config.toml
n_layer = 16
d_model = 192
n_head = 6
n_kv_head = 1
head_dim = 32
d_mlp = 576
vocab_size = 2048
activation = "tanh_gelu"
norm = "layernorm"
norm_place = "pre"
norm_eps = 1e-05
positions = "learned"
qk_norm = false
attn_scale = 0.177
bias = "all"
tie_embeddings = true
parallel_block = true
init = "normal"
init_std_qkv = 0.0366
init_std_o = 0.00646
init_std_up = 0.0366
init_std_down = 0.00373
optimizer = "muon"
lr = 0.0039
lr_mult_qkv = 0.5
beta1 = 0.9
lr_head = 0.00298
grad_clip = 1.0
warmup_steps = 200
schedule = "wsd"
decay_fraction = 0.739
decay_shape = "linear"
final_lr_fraction = 0.05
batch_tokens = [8192, 16384, 32768]
seq_len = 1024
doc_mask = true
train_tokens = 193300000
steps = 10849
dataset = "wikipedia_en"
Each number is 500 + 40 x the weight over its row's rms, rounded and kept within 0 to 999. Layers, rows and columns count from 0. Numbers have three digits each. The size before them is the row's rms in percent of the matrix's.

# down: layer 2 MLP down (transposed), 576x192, rms 0.0515, rows 461-520, columns 48-95
# up: layer 2 MLP up, 576x192, rms 0.106, rows 462-521, columns 48-95
down461 082:519480495457444572504445479487493525482459427510492540598468501546409411532487575435503510512516480508535494532510478493521430494528510531474552
up462 105:411484514596469486525502505604469476493475507470421546456464520551516460503453516576475528568514495458517551517509528432487532501450494476452511
down462 110:488554476511486473494434509572476491444515537461500557506486495487497503506535527538442541426548426461515561488446529541470456508470434468432485
up463 112:480516516536575505440508460481458545515453482518445565481455520473505482420389528555574500538478469489483488419488487479492531509545480479489497
down463 117:559549465516444511471481540460486559506492459450475503464508528528406451510461493465511493561535438524466449579477491574531509404497546442499485
up464 110:548468555497486518543535471447475509543457490513564465475521526485515532455471496436474492508522479489517505515517465549424444478559563546494492
down464 079:456518441513544560443458557574495516461566525515486492500469465523473457501524518463537478528449562484516500494474508458494519483390484432534517
up465 110:534547486471443479509428468472498562474482413473501563472490523526527460496502459488581462494417493572510483505542573524483472575568519532556499
down465 124:479489484509496493442486501551536495517544438520494465518506440493510488514474442487405505531499531486581481451507539506516543441523573478505477
up466 093:459449508494464508493460544424509533468490513545470481499437490499494441503492514518570479552483416483520507486506591530413546450516475464553473
down466 101:472550473496487498501476499561502491546470500539559509455520517482424530550418443513503514436514557517486479536505454480625453486444503512534520
up467 109:528535479547500550510508458519424474450509473490483470531471497482490530443491554547586564533498464479486461560533411476477532430471540502544564
down467 113:547497510527549510506493514497511479542510467445553571480458546562526540515471448467562437520536474455492501559435510451407488518499532431481448
up468 102:486457467502487499494456492499498547472447475544428506531507511573569534380503514548492498485484406516478498484435549478484478529509423491567523
down468 113:470517481491503596451536505462460427496541514456497438476548502465476495533493511473431526512540486500452492488439490475486533529475464412529530
up469 127:435541460503503490524545516537434471601460479511486491528526483468424430504411544526525482498524512561533501586533496493486514468534458492473472
down469 155:576446498463486471512449461488537519425468505505514502450516454526604521535558506513500534511481505484466492434512532532460463503455528545563530
up470 087:505549567544511487487503557538516556518533515500522544519552462506502524551488548553442570540512475516524466505480473458482499482511454455436490
down470 115:477496485491547469431416582459587568480498443546375525538543502468497524470508523572426530545536449456502500513453540456494521488475510523489499
up471 103:489570494453536522472466458548547537465530498468498503440494493557450480468568474499495475486523567491441513484512536539484469510485477555550520
down471 084:462473475514466493526486529468494504541510558518460541581531504468475481503453506555497529518517554534533522433492412511522535485514536464492530
up472 093:555513434517467439503500514532516500455494518464447548472524554613526534539601439445540504484511487500519433511429539461491481522475532440537510
down472 102:445499453499530570478488603549572546448507512494462476476605529451515534521567547460508416435453430529533462523512457497523506449481503458499409
up473 113:521515478517465509514494480491595516463478538492506594465457497573481536481514570520482540537473483483530530542528481497491505458526503517469446
down473 104:490521506581567539424463576541582509425483505519516507489500512489543491559488476559580477513462548519481505446497520490510490502401493553565538
up474 103:465481538483547523489515531490523462415484517529517553486475428522553518496537486525546491476460393470525506549507511430550482501469415479521536
down474 094:548503492473403502572502420492484569510451547433541438482526582479456472553577513541487473500579549535413477465509503491501473505542506497499466
up475 125:396419575449504494514494427558493549511516486417545507439535458520506550481489487595496580499486547533478525480471532488532557468516572495455512
down475 088:629580409496475567443518546447496433476503536525478490544482550455513447518458484446464506515481471465512498488542454586497487548459460476575525
up476 097:501477528557504531395474525512505490443514560440528543474470387481495485526485513587405564458444559528513464501514487481468477503473519440515518
down476 091:505531504541536481473490464481484506550433457544494466461545548498483472479524417391558472542493451527496541516506544531504590510452481524544471
up477 123:520461477464433561530501507531537521504474501477505470479430510513442504586499457497454480524468487473479502426552579491489458574513521502534435
down477 086:473516519552548489457450473529416539471542491491518499537624482514505500439495506504505463420533426504514492526505472452483537414423505493496540
up478 099:482505458528545461476492463486415481451511487487492509553470492576518443476494557556528510515464568435438513470544488506528484600518504562534493
down478 112:463427452410419487442464539569449485534516510589514522495503487566594499493513510535470455524511500524524508477510492462530498563503468554536440
up479 076:527450487460515463543501453534484558498484538505542458466480439469478461569491532534514503587512492470472440460427509524458456492495503481453555
down479 069:553446466528485517547521487535484518473478526505507473498502444489459513568450582495555482504526493493449479494405552486483485483564448508438474
up480 106:502524480534455473448469560457449516488514501488412447510515468469521446482512521538452496560502461480476489511517532451545468467466463507562451
down480 108:443521466456518561438531482511483469497500467420495469479483579550518469518523549460481544505513531521444417487488514483448503415502543521479492
up481 080:501558504448511588534517468515524518455464488512505489523492414507507490504453555570468481421495496473554483520564469520519522408532431502533470
down481 093:557486469335467589482519452502531532509453527461528477553533481571448530511473508473475483509478506455575479573497485460496513411533498495556455
up482 075:468552448507430505476522580537485442533456459411565540478489476531465491561568487484527513509473402463457538533480524513496444504495494522445535
down482 092:440492533426486505552465530493463484574505463475468461509452526476470487526514449507476546539426446487484459449510512552547508520469548466508447
up483 101:530458498443486491558479510437539526499480426567508493492467397536485454476431548581488450430560426453493515461509566490514502462516491513556427
down483 112:586467520514577455518521513479451531547558449473503510461520421526472455477445452487528457478473438580467523486487512493458516506514496483535542
up484 134:518443485527466548507493472553470520545539518520438463509545515488548456541546541592569518431474431494517455486518548494578428456511508534488517
down484 080:498586502521517455525518527387530485458482498491487506487468460500469554455463540394494511553559543526445565513484451497430560560492550491496480
up485 106:550478503493520510510494447570499490565492518436466560532487489484431448463451531471448506455459440577551475512542482476536513464480504469471453
down485 117:500467469540533388503468490457518495453508495522517467561539487573522571553559500492460502497584453541486500465471487493527565542476501497532468
up486 106:524488502503560505503463442519490518490469455502534496537518476491560546561462436508525581407524529534539531558468512436466479502462553497455478
down486 088:455442507455450446534546545507509478495458542485465438504508534453492426488440537535523565546404526507517459496550480514519501505468515562496471
up487 098:449516507525521501460491479516496520495529485508490518547485456576507514542455565563390497438490427502549471461532497560527491502481579520563443
down487 104:525598470567470457498603472509497502540495456440517452492524457476504544488493521480425428477488450496463438494451398515492524488543568508448453
up488 099:459568495458509418553524497502532493457467492433509562499461534439429512507452573591487459410492465547444531484507506473530549537456550519495440
down488 100:494509552502481485500542522472555443589499478435495407543543462498447460559488501456552534546576547520476506503444460506514466459502469502547509
up489 086:483470501563442457485486541505468491515499519496442608492409423438559490529531528508547458483470562594505522523487590486486484482552429545471507
down489 069:450481516435510514495478529493515518512544508432515418552568466603504483502459504483494564536563528450534495495503516496550527422535556538507491
up490 096:450509451511582541495432565495490469543478498482558528556473470504493464417539511505432499510530541576526618520475513545480490421436540440514477
down490 098:475484432524451524538477470462501516483553499517486475474508469465477540569453560548474405547511423450437488548485492533556478521486486581521480
up491 101:543528505512516523515537490505479456506461536458485612455475466571489449497461497447607490504500471441515489474575467421475506546558525529464446
down491 120:520506522447534500539524527477489528499496515520516517403493526564493490531453516499551509485505563480474488505536558603456486567499513497549464
up492 107:461513499497447449519470472506488517527500491525430557448546497453501478524582485486439489526544484493502469460463508536498556482521494463573461
down492 116:468489448467446524460485522492500442444475513444471524509551521501584450443510502522519506497493542539460515462399497528460520534499604489421467
up493 101:515590515610555510528545438546520476459480579569417620537519491561497474545477524459465507481529534519484502506541485509511484462477544465442486
down493 095:512493477515447444506515502426471456492461553473536533486545532436569513453513483477612503523527432457482559491493475454508484473506462517488520
up494 090:510510476413419519513538545502472519518476556526440589445404534516485480517553527567503537491427470527536515475516533452473483498531534444504491
down494 083:409469475556593467503464557499475487518506453520540472532440470488513521466458454490517500513480454496552474490566460594545505558481487481507549
up495 097:489520464509500458466510555466484523533489444501497530464486528555557435455519502430488500538473539517542561469488485476474558519545387499426428
down495 101:506443501507443485537521506447474472454469475500495483556555568589493554557481544507474444475391483494497472502570489535527485588500491569470487
up496 093:478573586562505531574479532514544470504488538547553547543505397537532518512427438542522432452508486495462523533487511561472533463507430503509465
down496 100:540587455522502508476535376511482550459478398394473469464572467550520500537483535480435523483546529462447506481543531518452461454458529548562533
up497 106:463552532538426539483445502518525495448570512554529538550553513513543496592546538522418505511492543544540467509489551487474491495461511470507451
down497 114:582450526491590504494546461519522510525528487505527499541511495581523543562514495480520486463509442475478538528490524571412432497490493580502596
up498 099:524491460469516501469495454516475482451451517516563574584442431501542460457541463567514523480493519524462474438503474498491526460491478494503503
down498 107:422474455417506531470496483509516471496541525500448525525472492507511514593431515489512554435470423461509581476540472495491438502503531551525471
up499 088:468512491554425451490495464436401508468483512578443543442542453475422476522527493464577551499504428531479444471533465507497516462496496494551472
down499 097:438544443461500509500474467421520539566486511494510563497489505518497545455536545482458491515377559535455600496517540480535482463517487559508548
up500 088:453564503577531455535492483399420537449494526568508495548528517471479446514464525542422479506565562558512478463444490468513544535502420480532500
down500 092:517514489562554444537580495464529512523560454473532508510502472501514506537505421511522476524467480531467447501429418514494466484507508493442537
up501 102:550514509506555541472552462537448505413542483447539479502482499509475461523491412446488498499499532498525497521514466469566499563502536495511445
down501 099:419453493466477524545562545535533499488542494477494510520566470462508481481475545546487587513540512488537549474511496527491491502470480552546505
up502 095:452542522528560405529456496518552506394507516471560491482476521466534434531461497513507473617453485496504503514569490471502439457486451509503504
down502 102:477515521522491506569511438524542445558503483556526468482575537528487540537503437525435470475492538457495526525524553446458482543508534472531525
up503 100:494530470465516578478536461597523493465523578529461517528540563546498435465505509489537473587504474533513484555530456496534511463512612500442473
down503 105:580520499561472462556455479368546483563418419503506513454442434446480568519506443539539489493474463518475493430467533514467514525461474477503542
up504 089:445457514422492428508434456481523455459513475506521505518576498548560473496524460501466482489482486491501480500512511467483549525486499564533483
down504 098:507471475522496560491515532490510468529523469451476410509490483477465411511482453489597502553496559564532548483599519504479527490508488484544502
up505 094:395628495554543586535513546480506528439521506538490500527482510476520466495508512476567500500486518528530535544553471430522454475490522398454486
down505 089:548359486539374540483488538515451544519456525468504506502491467455445501518510452512474537533505553506490516473420542569512543465501534559595499
up506 100:493425550562415506420548500492509508520504508470498535494544466474505499503495503588492535561524480520530579497494475421497480522493426485395472
down506 114:403554457566436474508502477506446568532510448465599575577532534481502546486506510446492480494530472480494469441456494557553533410533494478488546
up507 103:516544479546436490543534481473421502573491409513502520494557457531483493499493503527566498462520605487517543550473492449501494523530512436537476
down507 113:520505496557473466464504500528611454477546538575553527476523526547528593524445497512461468592545452493549491449503490558458505463508559500508517
up508 091:480534488468563484495481481493532517397583530472463497502511519445449563557536524502531470548531564544470552527485440467508547433524493457429470
down508 099:566465496442448531562540514430464530461450505499536525552473523546406463556501529520538513527532454485568451506446526469486452586487518505494458
up509 116:507504532467488500478521452494509477504489533534515534523558529568519489518542420504528462441494515493500475542501499529573481495459440559481441
down509 116:504443541541526511460496509534565479517549485500599516518471513475541517476521514525486475499509489497522576440504524536426521517495471439512426
up510 114:523569439457534425501509457448410520451450546451443481506396469468463539500511458566446451502500520480467495517459457586441512561537471436515483
down510 088:461449565566471467448471546535560497455512475501514553538558472481611460492421535413573508562427440535569442558479520480508520498465523557461512
up511 099:509495447519543440515492484478476524499512447452484534477536537479541451518498477451532497488490483459484428458447521395503474532516487467511490
down511 104:490482458488472490475476594533545454454481433546464524533469478510531525513525540519432519514450519553516505498507461473518546530550530461486563
up512 117:421499532432472563483479423471543477572472531538488525481476540541484537484463507547492536517485453451495551511455528432485501539483518511458393
down512 118:487443506566510512417490427474561495490452481473535548521521490412471482462446465583497541494497496438552491450531548520570487550496504517542498
up513 093:472490531511502521518536484464426387402549515525480516543512477542474445517551501482536536589510560469445508475520458484518514466522457505525583
down513 092:531476461521541565553544462546412449536605556470489480504516481504448500496478523467561506492497516528432560444508556484552446397543432524494518
up514 109:490540445446572462580468391533457495456541461485541497452513463537521454506519498516530542415535454593534536476518511477597450551536527502512487
down514 116:502483520464498433482469520533534571570489485464463466449496460470509466422450471545577496498475515459458542514488505515443619500567442444458529
up515 101:506531527532543505489492549533554487339546572478508517536486505504510507593490508484446491468538492496465471581523503466421496462516487520526487
down515 108:524446498554483462603530521457497494488513503505551564518455519524496531548495542495450477493530413548508474433524516453470571474519453465514546
up516 119:506503499480504455509517445513491485495474544547461464508538480518578460589497514517495483494458538532493483469444651469445516521507428443492457
down516 120:510471502386460470484470529519454503529523496551534564532416484515474580528491542467495482517530499477534542491520502488453504456453485554585449
up517 117:478526542530462547474470477482466545546479518572548527528536498509569533506492489578453489506520546510532477487521496508465513415508470480525460
down517 123:520410426505461478488477415495521509475505526424539552483456497458466551486517457471447516523515450513470517507549498533452459552462497554467503
up518 085:513539494526508530484504517454491529501455461455473589527508449405559501457571481505546481463482463527498506514559485514500485471523536441492518
down518 101:476578463497480496502501520561503542493458472452508516538421490524494426518446455501534534477449486412497478503446557592495469525532552503483515
up519 094:464553495550486524553471505494495472431463558461517484505507510572473470602481543549450504423517532567500507412549523463468454513532600475505524
down519 102:526513525490539455532550480531532510491442505510501540510496491451466461417482474500476500486446480623477534444413513512487549494517505503477504
up520 100:444577493535513466446454520542506580463484498513546501472562495440523478455519524524466419511579568550479472486568416537566529533506524464512425
down520 105:525461511459526527458515509539499423544542537500450531480569483526473506428528496477493497469438503547488568552527569454491470481475510516541484
up521 086:520492481542554551450436509456514489475543525510526554469544537444545467532511515523582511497535526589459486524526494524525472450511457489623484